config = dict(
    num_attention_heads=7,
    head_dim=64,
    intermediate_size=1216,
    norm_eps=1e-06,
    positions='rope',
    rope_theta=10000.0,
    init_std_qkv=0.0179,
    learning_rate=0.00202,
    lr_head=0.00528,
    warmup_steps=200,
    decay_shape='linear',
    train_tokens=491900000,
    dataset='wikipedia_en',
)
Each number is 50 + 15 x the weight over its row's rms, rounded and kept within 0 to 99. Layers, rows and columns count from 0. The size before them is the row's rms in percent of the matrix's.

# layer 9 MLP up, 1216x448, rms 0.0598, rows 207-227, columns 112-223
103:67 51 68 39 53 73 38 59 51 65 60 34 45 52 57 66 48 44 52 53 72 39 53 41 50 45 35 79 57 51 55 59 44 45 45 86 47 25 74 46 52 12 63 32 30 46 27 86 62 57 69 62 73 60 40 69 72 14 64 42 62 39 61 69 78 44 54 84 47 56 79 48 42 54 70 37 58 42 42 16 40 29 36 76 56 38 49 52 28 23 43 61 63 58 50 48 51 68 40 54 40 66 48 65 39 38 40 36 61 30 74 54
097:58 46 28 47 38 57 63 28 56 39 65 59 36 38 51 56 43 80 54 33 46 26 69 49 40 75 43 27 89 44 35 41 38 41 42 56 55 40 87 31 48 67 72 71 30 59 23 29 31 89 38 49 67 55 73 53 46 60 70 51 62 23 57 40 48 48 58 44 47 52 41 42 48 63 31 62 42 54 46 32 65 48 60 64 60 49 47 67 82 33 56 32 40 38 62 33 75 48 59 75 34 48 45 62 56 26 43 55 38 29 63 44
106:55 42 71 57 48 57 62 50 43 65 59 32 52 30 57 84 44 57 41 49 60 67 47 60 45 60 35 47 38 45 27 40 21 65 41 38 42 40 88 40 51 60 73 30 51 61 71 54 44 67 58 39 49 75 42 30 50 58 57 53 46 62 53 51 78 62 53 47 47 23 38 82 27 38 76 51 37 45 48 50 37 64 53 63 41 44 70 62 62 56 44 40 36 51 44 52 40 46 16 63 67 27 53 36 53 49 55 59 38 66 51 59
098:69 41 55 59 55 33 60 50 41 40 27 67 29 36 32 17 59 48 55 45 49 64 75 67 40 49 64 52 42 48 73 30 56 68 43 71 57 67 55 59 75 51 46 44 65 54 37 46 56 28 68 50 34 31 61 34 29 53 37 45 62 47 55 70 27 36 56 29 53 47 32 56 52 55 39 21 35 53 42 70 54 59 38 46 33 29 38 59 55 51 75 60 38 55 36 29 41 42 52 76 46 46 54 15 40 80 55 57 58 35 53 43
099:28 60 61 44 72 19 43 48 48 30 47 35 40 48 54 56 67 48 36 62 40 41 24 53 30 37 55 30 60 75 64 56 37 46 35 28 42 55 53 58 59 40 50 64 59 60 56 98 32 56 58 37 47 48 63 65 77 49 35 44 48 47 53 81 81 67 73 38 45 54 73 77 36 35 49 45 16 41 29 45 36 43 45 39 44 37 65 12 44 71 32 49 50 58 52 60 63 78 61 34 38 43 45 27 48 16 43 71 55 48 41 47
099:41 49 56 71 58 52 59 38 58 57 63 30 45 46 54 66 36 31 55 87 35 25 33 39 55 65 35 54 56 23 43 80 67 37 72 35 81 48 43 42 68 54 31 61 67 36 16 39 53 33 53 62 18 51 52 26 87 48 46 19 68 45 65 33 60 38 46 58 47 51 41 83 57 22 35 32 40 42 44 54 25 69 30 62 36 70 33 53 64 15 44 60 32 47 45 29 86 55 34 44 51 57 63 41 46 62 60 56 46 63 33 42
098:35 42 46 39 59 32 44 53 45 45 35 44 56 35 54 44 55 50 33 62 59 55 65 66 27 50 43 47 62 69 37 36 39 34 75 27 60 60 45 35 45 26 35 57 54 66 38 32 37 39 56 38 45 67 48 58 54 31 48 74 35 38 60 75 51 75 46 48 50 41 60 63 43 43 45 16 23 50 16 59 63 62 27 23 60 36 53 38 42 34 45 22 76 37 48 38 65 56 71 32 43 32 42 63 69 43 49 42 40 63 35 30
103:51 71 38 37 67 75 38 46 32 55 56 66 48 51 73 45 39 64 60 48 59 47 34 79 52 37 62 28 57 72 68 65 59 55 51 35 27 63 62 64 53 25 22 34 69 58 49 26 78 28 53 81 57 74 52 56 67 36 63 20 40 63 52 54 79 61 50 73 22 62 22 75 18 31 58 68 59 29 54 61 31 58 61 60 65 45 36 51 70 62 33 70 56 26 43 70 46 60 53 17 53 33 49 37 81 41 29 35 59 54 47 68
098:26 73 39 27 29 44 39 37 60 41 60 43 69 54 34 51 86 57 37 33 53 39 39 47 59 46 45 40 24 61 73 51 54 59 64 52 71 17 63 61 77 66 59 44 66 75 35 36 43 62 44 56 54 39 50 45 36 55 32 44 58 40 46 59 50 57 39 74 54 50 19 26 40 64 38 43 68 77 56 17 46 72 40 62 23 53 51 79 24 49 47 55 67 30 46 71 52 66 35 42 30 52 58 67 60 75 57 52 30 75 35 56
100:52 60 59 35 50 25 38 27 39 25 63 50 50 48 70 53 47 64 39 21 59 62 50 80 49 75 31 56 51 46 70 52 47 67 11 42 86 27 58 58 53 52 47 46 23 70 69 49 66 45 46 59 63 43 53 19 66 55 43 37 60 45 45 40 48 31 86 53 37 58 83 81 41 41 50 48 61 54 26 61 64 34 33 55 67 25 45 59 92 30 55 36 57 82 52 42 20 44 69 53 41 56 46 53 43 13 43 61 48 52 41 34
104:09 45 65 71 77 82 72 38 44 43 49 32 39 43 15 45 26 38 59 55 58 49 51 37 69 57 26 80 52 25 43 37 64 25 23 54 37 71 36 46 52 39 62 51 57 66 41 64 43 66 39 40 38 47 45 45 58 49 58 34 73 42 57 41 28 32 64 26 50 69 28 42 57 44 42 26 59 36 56 41 63 54 66 39 49 57 64 50 58 58 69 53 28 34 47 25 52 57 67 93 44 61 47 50 54 82 67 66 38 53 65 40
104:39 45 53 35 23 32 78 61 46 31 62 53 56 72 35 46 38 60 56 53 64 73 54 63 58 52 42 44 52 55 37 38 20 60 36 68 26 58 51 49 36 49 42 40 32 50 29 68 42 44 49 48 67 66 46 70 74 75 23 66 60 38 60 23 49 59 60 53 58 38 88 43 60 52 42 48 42 50 30 27 47 16 49 55 44 88 96 46 64 51 52 31 31 37 79 52 44 40 54 62 25 49 43 26 14 27 83 77 41 52 41 27
098:66 40 48 29 25 53 42 57 66 31 66 56 40 68 46 34 57 44 72 63 26 45 64 77 53 37 35 37 44 36 11 61 56 73 33 60 41 51 32 30 52 67 68 47 21 59 33 40 40 63 17 48 68 62 28 52 53 61 56 39 46 44 13 31 49 32 47 51 38 32 43 43 46 60 50 84 84 47 58 56 46 61 68 53 37 42 48 49 39 38 32 62 45 41 58 63 67 22 73 34 51 65 25 64 15 65 48 58 54 45 28 39
105:36 52 54 34 48 46 49 17 45 56 50 35 40 69 54 46 52 69 46 67 53 87 59 72 40 50 57 63 72 60 41 44 57 71 40 56 28 73 43 61 11 57 67 59 55 45 65 42 47 76 85 39 46 47 41 41 60 49 29 54 68 47 10 48 36 20 45 68 49 43 40 52 55 35 53 42 84 48 54 67 77 53 58 54 47 69 17 47 56 39 18 67 46 41 42 39 51 32 57 29 72 23 46 68 61 64 36 50 52 59 73 38
101:30 37 64 07 62 48 57 60 30 42 26 30 31 73 58 51 49 50 36 57 30 68 56 42 42 40 60 84 54 64 60 48 36 51 35 45 76 44 62 32 43 62 47 53 92 74 34 45 58 55 50 60 58 34 45 45 38 61 56 46 43 47 45 50 49 51 40 28 60 17 51 67 53 41 49 53 57 77 52 49 44 23 50 40 17 27 38 72 33 31 43 52 64 51 50 63 39 68 48 32 78 77 68 57 29 39 95 41 61 47 67 58
106:67 40 44 50 45 47 52 39 57 36 60 72 56 37 62 59 40 62 52 26 50 29 44 41 39 43 56 43 43 41 61 50 43 55 21 68 54 77 42 19 81 66 54 42 55 52 65 33 58 72 33 48 42 40 66 51 70 26 48 41 47 87 66 47 44 73 41 68 33 57 90 48 57 54 65 54 51 61 54 52 81 55 28 57 54 51 60 41 48 45 48 40 77 61 77 44 69 57 13 23 37 46 32 53 20 32 56 39 64 50 40 34
104:54 40 81 69 44 70 60 74 54 53 37 43 45 69 40 53 54 67 61 51 57 69 35 61 28 75 64 59 43 59 46 48 31 57 50 43 75 61 72 59 05 65 48 67 26 28 24 41 62 27 53 21 35 67 57 50 50 52 29 19 52 56 44 40 24 40 37 25 29 36 17 38 26 59 33 65 66 92 59 45 43 74 61 65 43 78 57 64 45 61 55 44 80 66 39 42 45 59 58 64 41 49 46 38 56 45 42 54 52 59 36 48
100:39 80 58 95 67 56 58 52 58 69 35 40 56 69 86 44 34 53 64 51 33 46 41 46 58 49 60 53 59 59 49 54 53 25 57 35 51 48 54 42 33 74 35 51 47 55 58 59 40 38 62 52 60 73 36 72 42 27 43 35 59 44 39 71 39 50 34 57 55 20 53 45 40 44 41 53 45 30 60 21 42 60 48 32 80 38 42 59 34 77 67 42 56 48 52 64 53 50 47 54 25 36 58 57 65 65 36 49 28 52 71 45
094:50 63 35 51 21 31 63 81 67 54 43 76 40 50 64 19 60 24 61 57 72 58 32 38 69 49 47 37 64 69 64 71 66 33 45 55 71 21 37 61 31 40 56 53 29 70 58 61 53 25 75 48 59 44 43 08 62 38 63 55 41 35 50 55 21 26 49 47 69 43 58 56 55 35 47 47 33 53 45 46 77 26 33 52 34 30 52 65 62 27 43 36 67 71 43 31 70 35 37 41 33 05 59 41 62 24 39 63 42 55 55 46
099:83 74 43 44 72 40 48 69 44 51 49 53 49 86 25 35 46 60 63 71 61 63 56 29 49 56 70 50 37 34 44 55 79 66 26 52 69 59 77 45 36 36 36 21 69 58 32 37 50 61 62 75 32 64 65 47 49 42 51 75 54 61 44 60 69 54 63 54 40 64 54 55 40 40 72 42 38 29 45 56 52 42 57 56 65 69 67 34 44 83 58 51 60 56 46 31 47 53 70 47 45 54 14 61 66 44 43 40 71 41 99 30
093:35 92 29 36 67 41 48 69 56 58 16 71 46 36 58 75 33 48 53 74 28 43 50 87 57 51 60 66 31 44 53 39 64 62 34 69 19 65 53 64 52 55 47 57 48 42 66 46 47 59 30 50 69 31 69 65 46 56 37 44 80 36 49 53 46 41 54 51 42 70 59 44 60 64 35 40 52 21 55 59 45 54 57 57 42 33 56 53 33 36 42 66 14 53 32 46 70 59 77 70 36 42 32 68 10 39 37 76 48 55 60 55
# layer 9 MLP down (transposed), 1216x448, rms 0.0575, rows 207-227, columns 112-223
104:46 54 49 42 55 62 62 05 56 55 71 60 30 79 64 51 41 51 67 46 47 38 29 57 52 43 43 47 24 65 47 61 35 55 44 72 62 60 25 32 59 60 48 69 43 36 40 39 29 51 57 55 75 47 60 53 72 56 48 52 60 50 52 61 40 34 85 46 51 49 41 59 54 55 61 68 61 26 40 51 22 53 66 58 88 66 46 75 54 34 48 56 35 49 52 47 60 50 24 44 81 42 42 28 70 72 29 59 37 50 58 36
099:58 54 59 16 42 68 43 43 55 48 53 49 22 82 76 44 35 47 33 71 57 41 56 44 64 47 49 44 49 59 51 61 54 57 70 47 72 31 63 32 25 51 71 43 44 63 56 31 41 35 66 49 31 84 59 31 64 65 13 64 48 71 67 39 39 64 56 38 50 69 70 29 72 50 34 63 56 48 62 62 35 35 34 52 36 43 69 51 54 49 37 48 21 71 39 68 40 67 36 45 57 45 47 36 62 49 46 47 32 54 74 50
104:39 68 67 83 38 37 47 37 48 41 38 33 56 49 46 46 45 63 57 34 44 79 60 99 50 36 47 64 52 46 34 63 58 41 76 34 38 30 24 34 41 78 67 33 41 69 45 47 56 51 72 42 55 69 40 18 61 60 40 57 24 65 36 59 42 54 41 51 52 41 80 44 46 18 58 46 27 31 61 57 25 49 50 49 18 38 74 53 31 59 35 36 54 56 43 33 23 36 22 24 62 52 29 73 46 40 56 50 40 40 77 72
099:68 33 72 29 58 47 42 30 68 40 34 56 80 56 64 56 57 69 79 39 57 68 36 68 59 24 56 47 69 67 25 34 32 41 40 67 56 74 35 75 58 59 75 64 55 74 46 39 51 79 60 57 32 50 45 23 42 38 67 58 47 37 53 59 41 46 49 58 54 54 48 79 42 63 51 30 54 57 29 52 48 30 81 54 53 42 37 51 41 37 66 70 24 43 38 58 64 54 53 50 67 39 72 33 68 62 48 26 44 44 62 61
098:53 42 39 41 67 43 44 47 44 62 58 50 66 17 78 68 36 62 49 63 24 36 69 56 60 36 54 43 48 33 39 22 35 61 36 37 52 28 62 70 34 13 30 63 72 36 49 28 29 85 39 49 42 58 52 36 41 61 58 55 28 29 34 45 45 54 55 56 71 61 37 56 45 30 45 42 24 77 51 46 56 83 60 70 24 47 48 67 50 40 29 51 24 79 53 55 74 23 60 38 39 55 51 66 64 29 46 71 41 64 47 31
101:28 49 41 52 24 54 36 42 37 34 16 26 53 62 54 51 55 52 41 33 42 32 51 82 67 41 61 34 20 59 48 52 40 67 55 74 55 60 75 36 47 48 26 75 44 42 71 60 55 45 46 17 48 40 73 67 48 43 69 39 57 67 53 19 76 44 52 42 36 41 64 81 83 70 44 43 60 60 46 60 55 77 62 82 65 45 44 41 35 45 63 45 52 44 53 57 49 12 40 54 46 52 47 65 68 40 84 45 44 63 50 41
102:41 48 35 36 27 65 51 41 42 78 61 57 40 56 56 55 42 58 76 42 42 72 29 60 34 43 56 58 32 24 68 40 53 47 45 35 85 36 55 50 70 48 37 52 54 70 52 51 56 25 64 54 73 56 34 62 56 45 55 40 37 33 41 27 61 63 63 61 66 54 30 41 38 30 58 57 41 43 73 55 68 63 38 56 78 72 48 27 49 49 50 50 53 43 66 47 56 59 24 53 42 48 65 60 26 33 34 43 50 52 23 54
106:52 59 42 38 64 40 41 38 47 25 57 37 43 44 66 51 74 22 32 37 72 55 55 62 51 54 37 50 57 74 51 58 52 72 54 71 48 47 61 53 14 60 52 63 56 73 47 60 46 64 71 58 39 37 71 79 43 35 49 38 42 36 56 45 30 65 63 60 46 50 71 75 40 49 45 61 53 55 50 56 44 48 61 30 46 26 74 52 42 58 49 66 50 53 65 40 56 52 44 71 65 42 58 48 33 72 57 59 71 51 19 58
099:45 25 43 53 40 52 25 58 61 53 43 36 33 84 52 62 36 60 53 41 38 65 54 42 48 68 54 47 20 78 61 61 65 50 44 45 41 43 35 46 54 54 31 67 40 46 60 54 27 46 45 28 48 63 36 33 46 57 75 51 32 47 40 50 69 29 53 43 50 52 60 59 44 48 71 60 75 23 47 41 25 61 57 48 43 41 54 57 71 70 72 30 39 56 58 34 44 52 89 65 62 66 76 52 33 69 53 55 41 71 46 52
102:27 39 70 21 99 44 72 82 54 44 39 71 37 44 47 58 58 53 23 31 41 47 53 31 66 31 48 57 47 62 44 49 72 41 62 52 36 64 58 55 59 31 29 41 42 46 53 49 65 40 51 59 46 56 56 55 49 55 47 30 36 54 52 58 47 56 43 52 58 43 57 47 29 42 24 73 47 37 54 29 67 23 54 83 67 35 32 54 36 30 60 69 55 46 58 64 69 51 51 66 52 43 45 52 55 56 46 21 39 27 41 83
102:73 47 54 35 81 53 42 34 38 42 46 58 13 63 68 59 26 35 47 47 46 72 47 66 58 69 46 64 85 71 69 59 67 43 32 65 49 45 50 56 53 55 66 45 32 61 39 35 60 33 77 29 65 71 70 38 39 50 69 25 57 49 56 55 47 47 19 45 44 25 38 54 64 42 66 61 61 74 73 26 44 48 49 65 62 83 57 57 66 49 36 86 37 67 52 48 70 57 56 67 63 38 61 50 44 49 64 72 59 63 39 75
097:42 50 54 38 49 51 47 50 58 24 38 47 50 86 73 77 30 28 58 70 35 89 41 69 54 40 77 36 33 77 42 48 43 48 66 44 59 57 65 53 50 55 48 60 56 51 31 55 85 51 84 43 50 62 13 61 46 74 42 68 56 38 76 36 47 49 49 25 49 61 47 44 49 30 60 52 63 31 22 43 48 45 41 38 55 61 40 67 59 64 52 48 57 48 47 54 53 54 47 49 34 34 57 04 66 06 60 28 61 87 81 57
100:38 61 26 46 33 41 38 51 36 46 57 52 34 48 57 44 42 56 60 67 57 27 47 56 56 52 73 49 65 56 50 19 68 48 92 68 50 48 48 25 39 05 63 18 68 49 57 67 72 65 56 70 59 93 50 39 33 47 74 37 29 35 47 51 31 56 44 30 43 34 67 43 47 60 38 47 54 35 40 51 42 41 39 78 53 65 55 51 37 40 66 45 47 78 24 56 40 54 56 51 60 65 40 65 56 57 69 44 56 59 46 30
102:34 40 26 50 37 59 29 63 29 32 56 49 54 36 55 43 55 63 58 53 38 48 44 52 49 50 28 83 48 57 51 43 34 73 57 42 52 51 30 46 36 74 34 38 15 42 16 53 83 31 46 40 48 55 43 51 27 25 66 71 44 43 30 48 51 54 90 50 50 68 46 34 29 31 65 29 60 71 50 53 22 50 46 34 62 54 46 61 38 76 30 79 60 34 83 40 45 60 58 65 31 54 35 27 38 38 65 59 53 81 49 50
101:60 61 52 49 46 57 89 45 35 35 44 24 51 35 40 67 71 45 33 51 25 46 38 49 49 37 44 45 67 38 57 49 66 51 32 38 63 47 79 42 48 38 40 51 62 59 56 43 34 77 65 58 59 79 32 28 40 70 52 40 42 43 61 56 49 41 48 54 36 70 50 71 20 41 54 62 78 62 38 43 63 34 32 34 36 63 42 34 45 63 40 72 68 56 32 61 49 38 47 25 05 67 46 40 55 75 88 62 49 11 79 54
105:51 39 57 68 48 61 52 53 75 41 88 56 60 25 42 59 12 47 39 63 58 40 64 58 24 57 51 46 63 50 60 35 43 70 32 39 38 64 73 62 37 47 26 38 51 56 49 45 49 52 51 46 45 75 68 49 33 37 37 64 77 45 46 33 60 45 38 37 46 41 56 48 48 64 74 67 47 57 38 56 33 48 48 58 41 80 39 30 58 40 58 50 66 65 61 55 58 49 44 60 71 39 45 72 34 61 83 51 66 54 43 57
103:51 36 64 83 29 65 57 26 71 51 38 54 74 75 45 29 43 63 45 70 57 31 38 69 59 29 40 38 65 51 36 47 38 81 62 40 47 44 16 46 46 75 41 73 48 43 58 55 50 53 80 61 49 92 14 43 66 54 60 34 76 49 56 48 65 58 50 68 65 35 38 56 51 66 53 77 28 53 58 50 62 44 64 45 79 54 48 66 38 55 59 47 64 55 52 24 50 55 37 54 53 47 28 60 49 57 40 33 49 46 53 53
101:92 27 47 65 46 41 53 55 41 56 34 37 56 80 57 34 37 80 64 61 63 68 47 43 41 55 61 52 50 57 42 76 15 46 41 49 77 63 60 39 64 57 56 54 38 42 39 41 68 63 64 24 27 56 46 63 52 33 39 66 23 39 70 72 29 26 30 40 58 32 32 42 41 42 38 55 64 56 42 18 47 26 44 46 67 30 59 49 46 60 78 49 57 52 42 55 53 35 59 39 34 51 43 83 65 44 39 43 39 72 52 36
094:27 63 40 21 40 24 48 65 28 39 55 69 36 56 71 43 57 70 64 42 28 53 59 48 60 33 26 68 56 54 48 59 43 51 55 40 53 22 54 52 47 42 59 40 51 68 46 64 33 31 60 53 44 33 70 53 49 67 55 46 63 56 61 35 37 47 57 44 33 58 49 59 46 78 41 55 65 47 47 41 49 19 47 62 72 33 57 35 49 43 69 48 56 40 50 61 42 45 52 55 19 45 29 56 52 10 45 51 53 45 54 40
099:81 40 14 72 57 49 33 08 56 50 47 74 39 37 34 92 61 65 54 49 41 62 26 50 61 54 59 50 41 37 49 39 62 42 48 47 47 40 61 57 62 33 68 65 43 22 75 47 33 58 43 74 48 65 36 77 61 67 70 53 25 55 45 59 32 31 26 46 56 54 53 49 49 64 60 49 36 46 36 70 65 41 44 40 31 61 27 22 50 64 63 70 47 62 69 36 50 49 68 45 38 39 42 51 40 63 56 59 31 74 68 65
094:56 31 10 37 76 39 43 55 55 47 38 81 44 36 63 28 42 71 64 50 32 42 49 52 63 48 74 56 51 60 38 31 69 56 43 64 60 57 56 18 61 84 52 63 35 52 58 42 52 43 32 88 61 51 54 82 30 39 54 61 46 56 48 51 64 55 50 67 72 69 48 47 41 69 42 63 66 53 39 54 64 37 48 61 41 01 33 35 18 52 54 59 66 38 48 61 54 58 61 48 47 43 41 49 74 35 51 36 34 57 47 52
# layer 9 MLP gate, 1216x448, rms 0.0571, rows 208-228, columns 112-223
102:50 45 70 56 47 33 49 42 38 42 19 67 55 28 74 56 33 36 42 54 51 67 41 51 46 39 44 19 33 82 16 45 59 40 45 68 61 55 52 39 59 85 67 66 50 70 57 48 48 61 44 40 73 69 34 58 70 48 59 62 62 45 53 70 37 40 60 37 51 41 63 49 49 35 43 42 54 73 75 46 56 39 49 51 60 45 52 69 47 59 48 38 65 41 55 55 54 62 41 57 71 28 57 35 51 60 53 60 45 49 46 35
105:52 74 61 60 68 58 57 41 46 63 57 36 51 31 39 09 65 40 83 38 68 52 40 39 59 62 31 31 67 29 28 56 33 57 44 82 38 48 51 48 51 74 76 49 57 39 38 66 66 64 99 37 52 64 31 35 41 83 46 64 64 57 40 63 53 36 38 49 41 52 42 47 28 36 64 67 44 70 44 61 69 43 46 48 27 53 71 30 18 52 49 52 52 53 46 33 70 65 63 33 27 92 54 65 41 59 54 18 67 57 46 53
100:56 72 56 44 51 72 46 31 53 28 53 60 23 60 55 67 56 17 60 73 67 13 48 47 79 63 42 48 35 47 81 25 80 53 30 61 69 31 71 63 19 63 61 57 60 27 37 72 51 33 37 46 72 52 48 47 57 61 45 68 32 66 56 67 61 52 21 76 72 67 44 40 71 51 41 46 43 56 43 47 51 67 29 39 61 74 49 37 61 52 22 50 74 38 51 48 44 58 53 59 61 56 25 50 54 38 49 38 67 25 33 60
103:42 38 62 59 54 52 76 57 29 61 33 51 34 38 46 72 64 57 60 50 48 45 49 47 28 65 41 71 43 39 60 63 50 46 29 57 53 68 16 56 60 51 50 22 77 47 69 35 46 87 26 42 48 56 43 76 57 54 55 61 39 46 47 58 56 51 62 50 59 71 43 58 40 58 38 47 35 54 53 64 60 25 60 54 37 42 53 62 83 42 63 61 40 56 57 55 51 32 62 74 59 42 45 56 76 46 63 50 40 53 72 44
099:73 38 62 58 61 40 52 77 76 74 53 35 24 55 80 41 26 40 43 64 50 40 25 27 21 67 49 65 57 39 28 59 40 35 47 25 46 33 69 57 70 33 74 63 42 32 28 49 67 51 34 39 50 57 31 62 86 75 29 50 64 59 31 38 46 49 43 41 74 49 61 59 74 22 21 59 63 61 32 61 51 53 40 63 46 63 64 69 81 46 23 49 64 79 62 26 53 73 52 52 77 71 65 39 49 53 44 63 44 35 16 42
099:52 75 59 67 47 45 23 59 82 63 59 49 70 62 74 15 50 56 40 31 55 49 86 65 50 58 84 34 45 91 56 54 52 54 32 43 47 46 53 64 15 61 66 79 43 31 55 34 54 39 37 38 61 64 39 39 61 54 48 39 70 46 59 79 74 38 46 41 47 48 70 68 49 83 50 66 50 16 20 45 44 50 57 46 34 63 61 36 53 35 31 38 63 45 45 50 20 71 58 28 51 55 28 65 39 55 15 55 37 75 18 56
099:48 38 53 58 68 44 55 59 52 44 27 47 70 54 48 57 76 27 53 51 35 32 85 58 50 57 82 62 71 58 28 46 55 25 77 53 41 69 61 71 62 79 52 75 77 42 53 59 61 28 44 58 42 59 26 59 45 67 79 59 45 56 48 56 76 44 41 71 27 40 24 64 43 45 74 19 25 35 63 34 54 27 55 40 44 83 54 58 51 41 67 29 33 54 73 56 39 75 43 60 36 47 48 31 53 40 37 69 61 56 57 47
099:46 37 73 30 63 18 42 59 49 40 57 69 28 90 78 74 44 42 37 24 58 63 34 52 51 50 45 67 76 57 61 62 47 42 75 51 74 57 45 62 53 30 67 49 53 29 74 52 62 56 54 42 65 38 57 39 56 36 24 60 46 67 44 65 59 53 41 41 61 62 67 55 52 56 61 19 54 30 91 57 55 52 36 38 49 35 48 40 51 60 57 28 47 52 60 73 56 67 45 61 34 21 36 27 72 55 42 17 44 44 80 59
102:48 69 48 48 55 49 27 68 36 56 21 61 43 26 52 35 50 56 44 19 40 41 59 60 26 37 60 64 87 35 57 23 65 33 43 37 52 41 63 29 33 89 48 35 60 42 46 50 50 76 31 52 63 75 66 63 36 73 38 44 27 43 39 69 43 73 35 22 16 56 45 66 46 61 21 58 67 33 66 39 59 44 29 37 54 62 55 48 48 64 68 42 59 39 69 60 42 22 37 64 45 76 24 45 63 64 60 54 43 41 53 36
101:69 48 59 51 44 36 39 30 73 45 56 47 59 42 44 65 47 47 27 62 70 41 48 28 46 39 62 49 26 55 74 42 52 24 49 46 89 54 49 41 28 89 54 40 51 82 31 35 55 38 58 53 26 36 49 57 60 29 28 52 55 41 51 40 67 72 49 33 59 31 50 72 80 51 19 41 58 36 57 71 52 42 81 57 28 82 39 52 52 55 61 54 38 61 43 26 59 59 36 29 31 23 46 66 65 63 57 50 52 22 44 52
108:61 65 52 88 46 53 56 43 51 47 22 70 46 48 53 45 51 55 51 32 52 38 27 64 50 36 42 64 37 61 62 75 50 60 61 47 26 58 52 47 50 17 51 66 44 76 70 21 50 64 66 80 78 52 35 34 60 71 44 30 66 41 43 54 33 44 50 62 48 57 45 54 31 39 17 46 36 32 51 42 52 24 41 45 37 54 62 74 40 27 49 26 39 53 56 68 48 55 47 60 46 33 72 52 30 66 41 78 78 43 55 78
101:48 53 58 48 56 18 46 81 37 48 81 84 60 26 41 58 49 66 43 64 51 61 88 52 27 49 35 16 48 48 48 41 39 50 51 65 51 57 81 77 27 66 75 73 58 52 41 72 25 26 53 14 23 41 64 55 80 30 38 56 52 31 46 17 75 46 38 75 40 41 86 44 65 57 46 46 52 59 62 58 39 55 29 40 57 66 38 47 47 41 62 66 57 51 42 55 69 62 65 50 33 61 34 27 71 42 56 20 69 41 23 60
100:50 38 62 69 63 48 61 38 90 61 44 55 48 34 27 76 35 72 53 27 57 57 27 26 62 40 61 52 55 67 72 15 46 53 54 54 45 51 25 36 38 53 33 57 62 60 50 37 39 44 54 50 76 34 55 37 73 44 61 36 62 44 74 39 83 63 35 60 36 59 50 60 45 64 24 51 45 37 41 59 63 54 54 49 50 59 45 44 35 32 75 46 55 45 43 68 27 42 47 48 63 70 54 76 36 78 33 32 75 33 24 68
103:78 73 79 47 48 40 20 36 72 76 58 48 27 21 73 40 32 53 67 62 29 67 46 32 73 51 41 49 48 35 57 44 31 60 47 59 43 58 35 67 31 64 60 65 44 69 41 51 36 53 40 20 58 69 65 55 58 32 38 47 52 61 61 29 91 36 62 61 86 54 49 75 64 69 20 58 46 32 30 53 38 59 67 46 63 63 29 50 72 71 46 50 35 80 51 42 25 47 43 64 57 19 58 34 89 39 67 33 50 55 48 61
107:68 67 71 51 60 31 44 42 56 39 76 47 65 50 39 69 19 41 44 42 53 37 69 48 57 44 26 67 46 39 82 53 54 66 58 62 48 51 70 52 31 30 53 41 29 31 51 60 43 23 60 49 36 65 48 99 38 52 19 57 56 43 67 59 61 55 30 55 79 66 49 50 33 45 81 43 52 47 61 63 32 64 43 57 44 46 56 56 39 50 20 65 75 62 54 28 36 55 43 33 56 46 43 46 43 62 65 64 54 26 20 45
102:54 34 28 34 30 25 53 54 68 55 61 47 55 24 36 39 28 47 50 37 32 55 68 56 50 46 68 43 41 38 25 46 36 52 32 65 54 65 49 54 52 70 31 40 59 69 62 83 61 42 50 61 48 54 55 34 42 40 58 74 58 72 49 55 50 52 14 64 59 45 68 51 41 57 69 56 73 35 58 44 57 51 41 51 33 16 37 37 36 35 61 32 30 65 43 47 64 44 62 39 53 62 54 28 58 38 35 67 49 49 52 35
098:40 63 29 71 43 57 37 44 61 46 35 51 60 60 54 58 50 57 23 65 35 37 59 33 62 63 51 43 54 60 49 54 60 55 49 68 56 70 58 35 43 73 67 82 70 48 53 49 86 34 48 55 54 28 57 37 54 54 30 51 68 58 65 56 58 40 47 78 40 53 50 51 29 47 80 41 48 14 53 36 51 40 26 53 83 22 45 40 58 40 87 53 38 53 62 44 44 34 42 64 24 59 15 56 54 82 35 50 55 44 32 52
098:35 71 74 39 31 59 66 35 38 52 49 31 49 14 55 59 44 62 69 46 45 44 57 72 72 59 50 53 58 57 37 47 50 50 65 69 49 61 60 51 29 46 72 31 42 43 77 67 78 34 47 37 48 61 41 39 46 36 62 51 31 53 69 56 56 58 68 59 51 39 37 61 37 59 52 57 61 60 53 44 69 24 68 55 33 70 80 44 27 38 41 57 63 21 76 54 41 30 22 69 27 60 15 60 55 51 58 57 47 59 51 85
101:25 76 51 37 68 64 80 33 55 46 40 41 82 41 56 81 82 61 60 50 58 27 45 51 79 37 38 46 57 25 31 50 51 57 55 35 72 43 54 51 65 54 65 59 60 40 55 37 83 48 54 46 31 47 68 40 67 46 49 58 27 64 55 45 54 51 64 25 54 54 90 81 48 43 61 49 13 07 46 43 43 67 46 38 46 45 32 55 45 48 40 50 50 66 33 51 51 44 33 30 71 26 26 68 33 54 53 52 37 65 20 71
098:75 79 38 47 63 42 61 69 48 47 22 34 43 87 27 58 57 43 59 65 68 31 75 47 88 70 71 53 38 56 46 71 36 42 55 81 40 76 29 58 27 75 48 41 42 40 66 43 44 62 44 70 64 53 51 52 55 64 50 71 55 45 55 84 44 54 52 43 68 51 48 67 57 61 38 64 52 47 51 69 37 60 40 58 54 51 42 42 49 73 55 28 35 58 56 30 77 53 61 69 40 73 26 36 52 45 54 76 47 30 34 59
099:40 16 47 56 59 59 39 57 46 74 57 21 44 57 31 33 19 46 77 65 44 48 58 60 35 45 36 60 73 41 66 50 77 70 64 55 44 80 59 29 69 36 61 53 44 64 29 53 59 52 37 56 73 40 58 46 57 40 45 44 31 60 44 42 60 52 66 60 53 25 55 68 74 56 74 23 27 61 50 50 50 51 63 54 79 52 37 50 66 54 71 51 46 57 60 64 80 61 53 40 52 67 49 39 58 18 17 55 37 64 59 29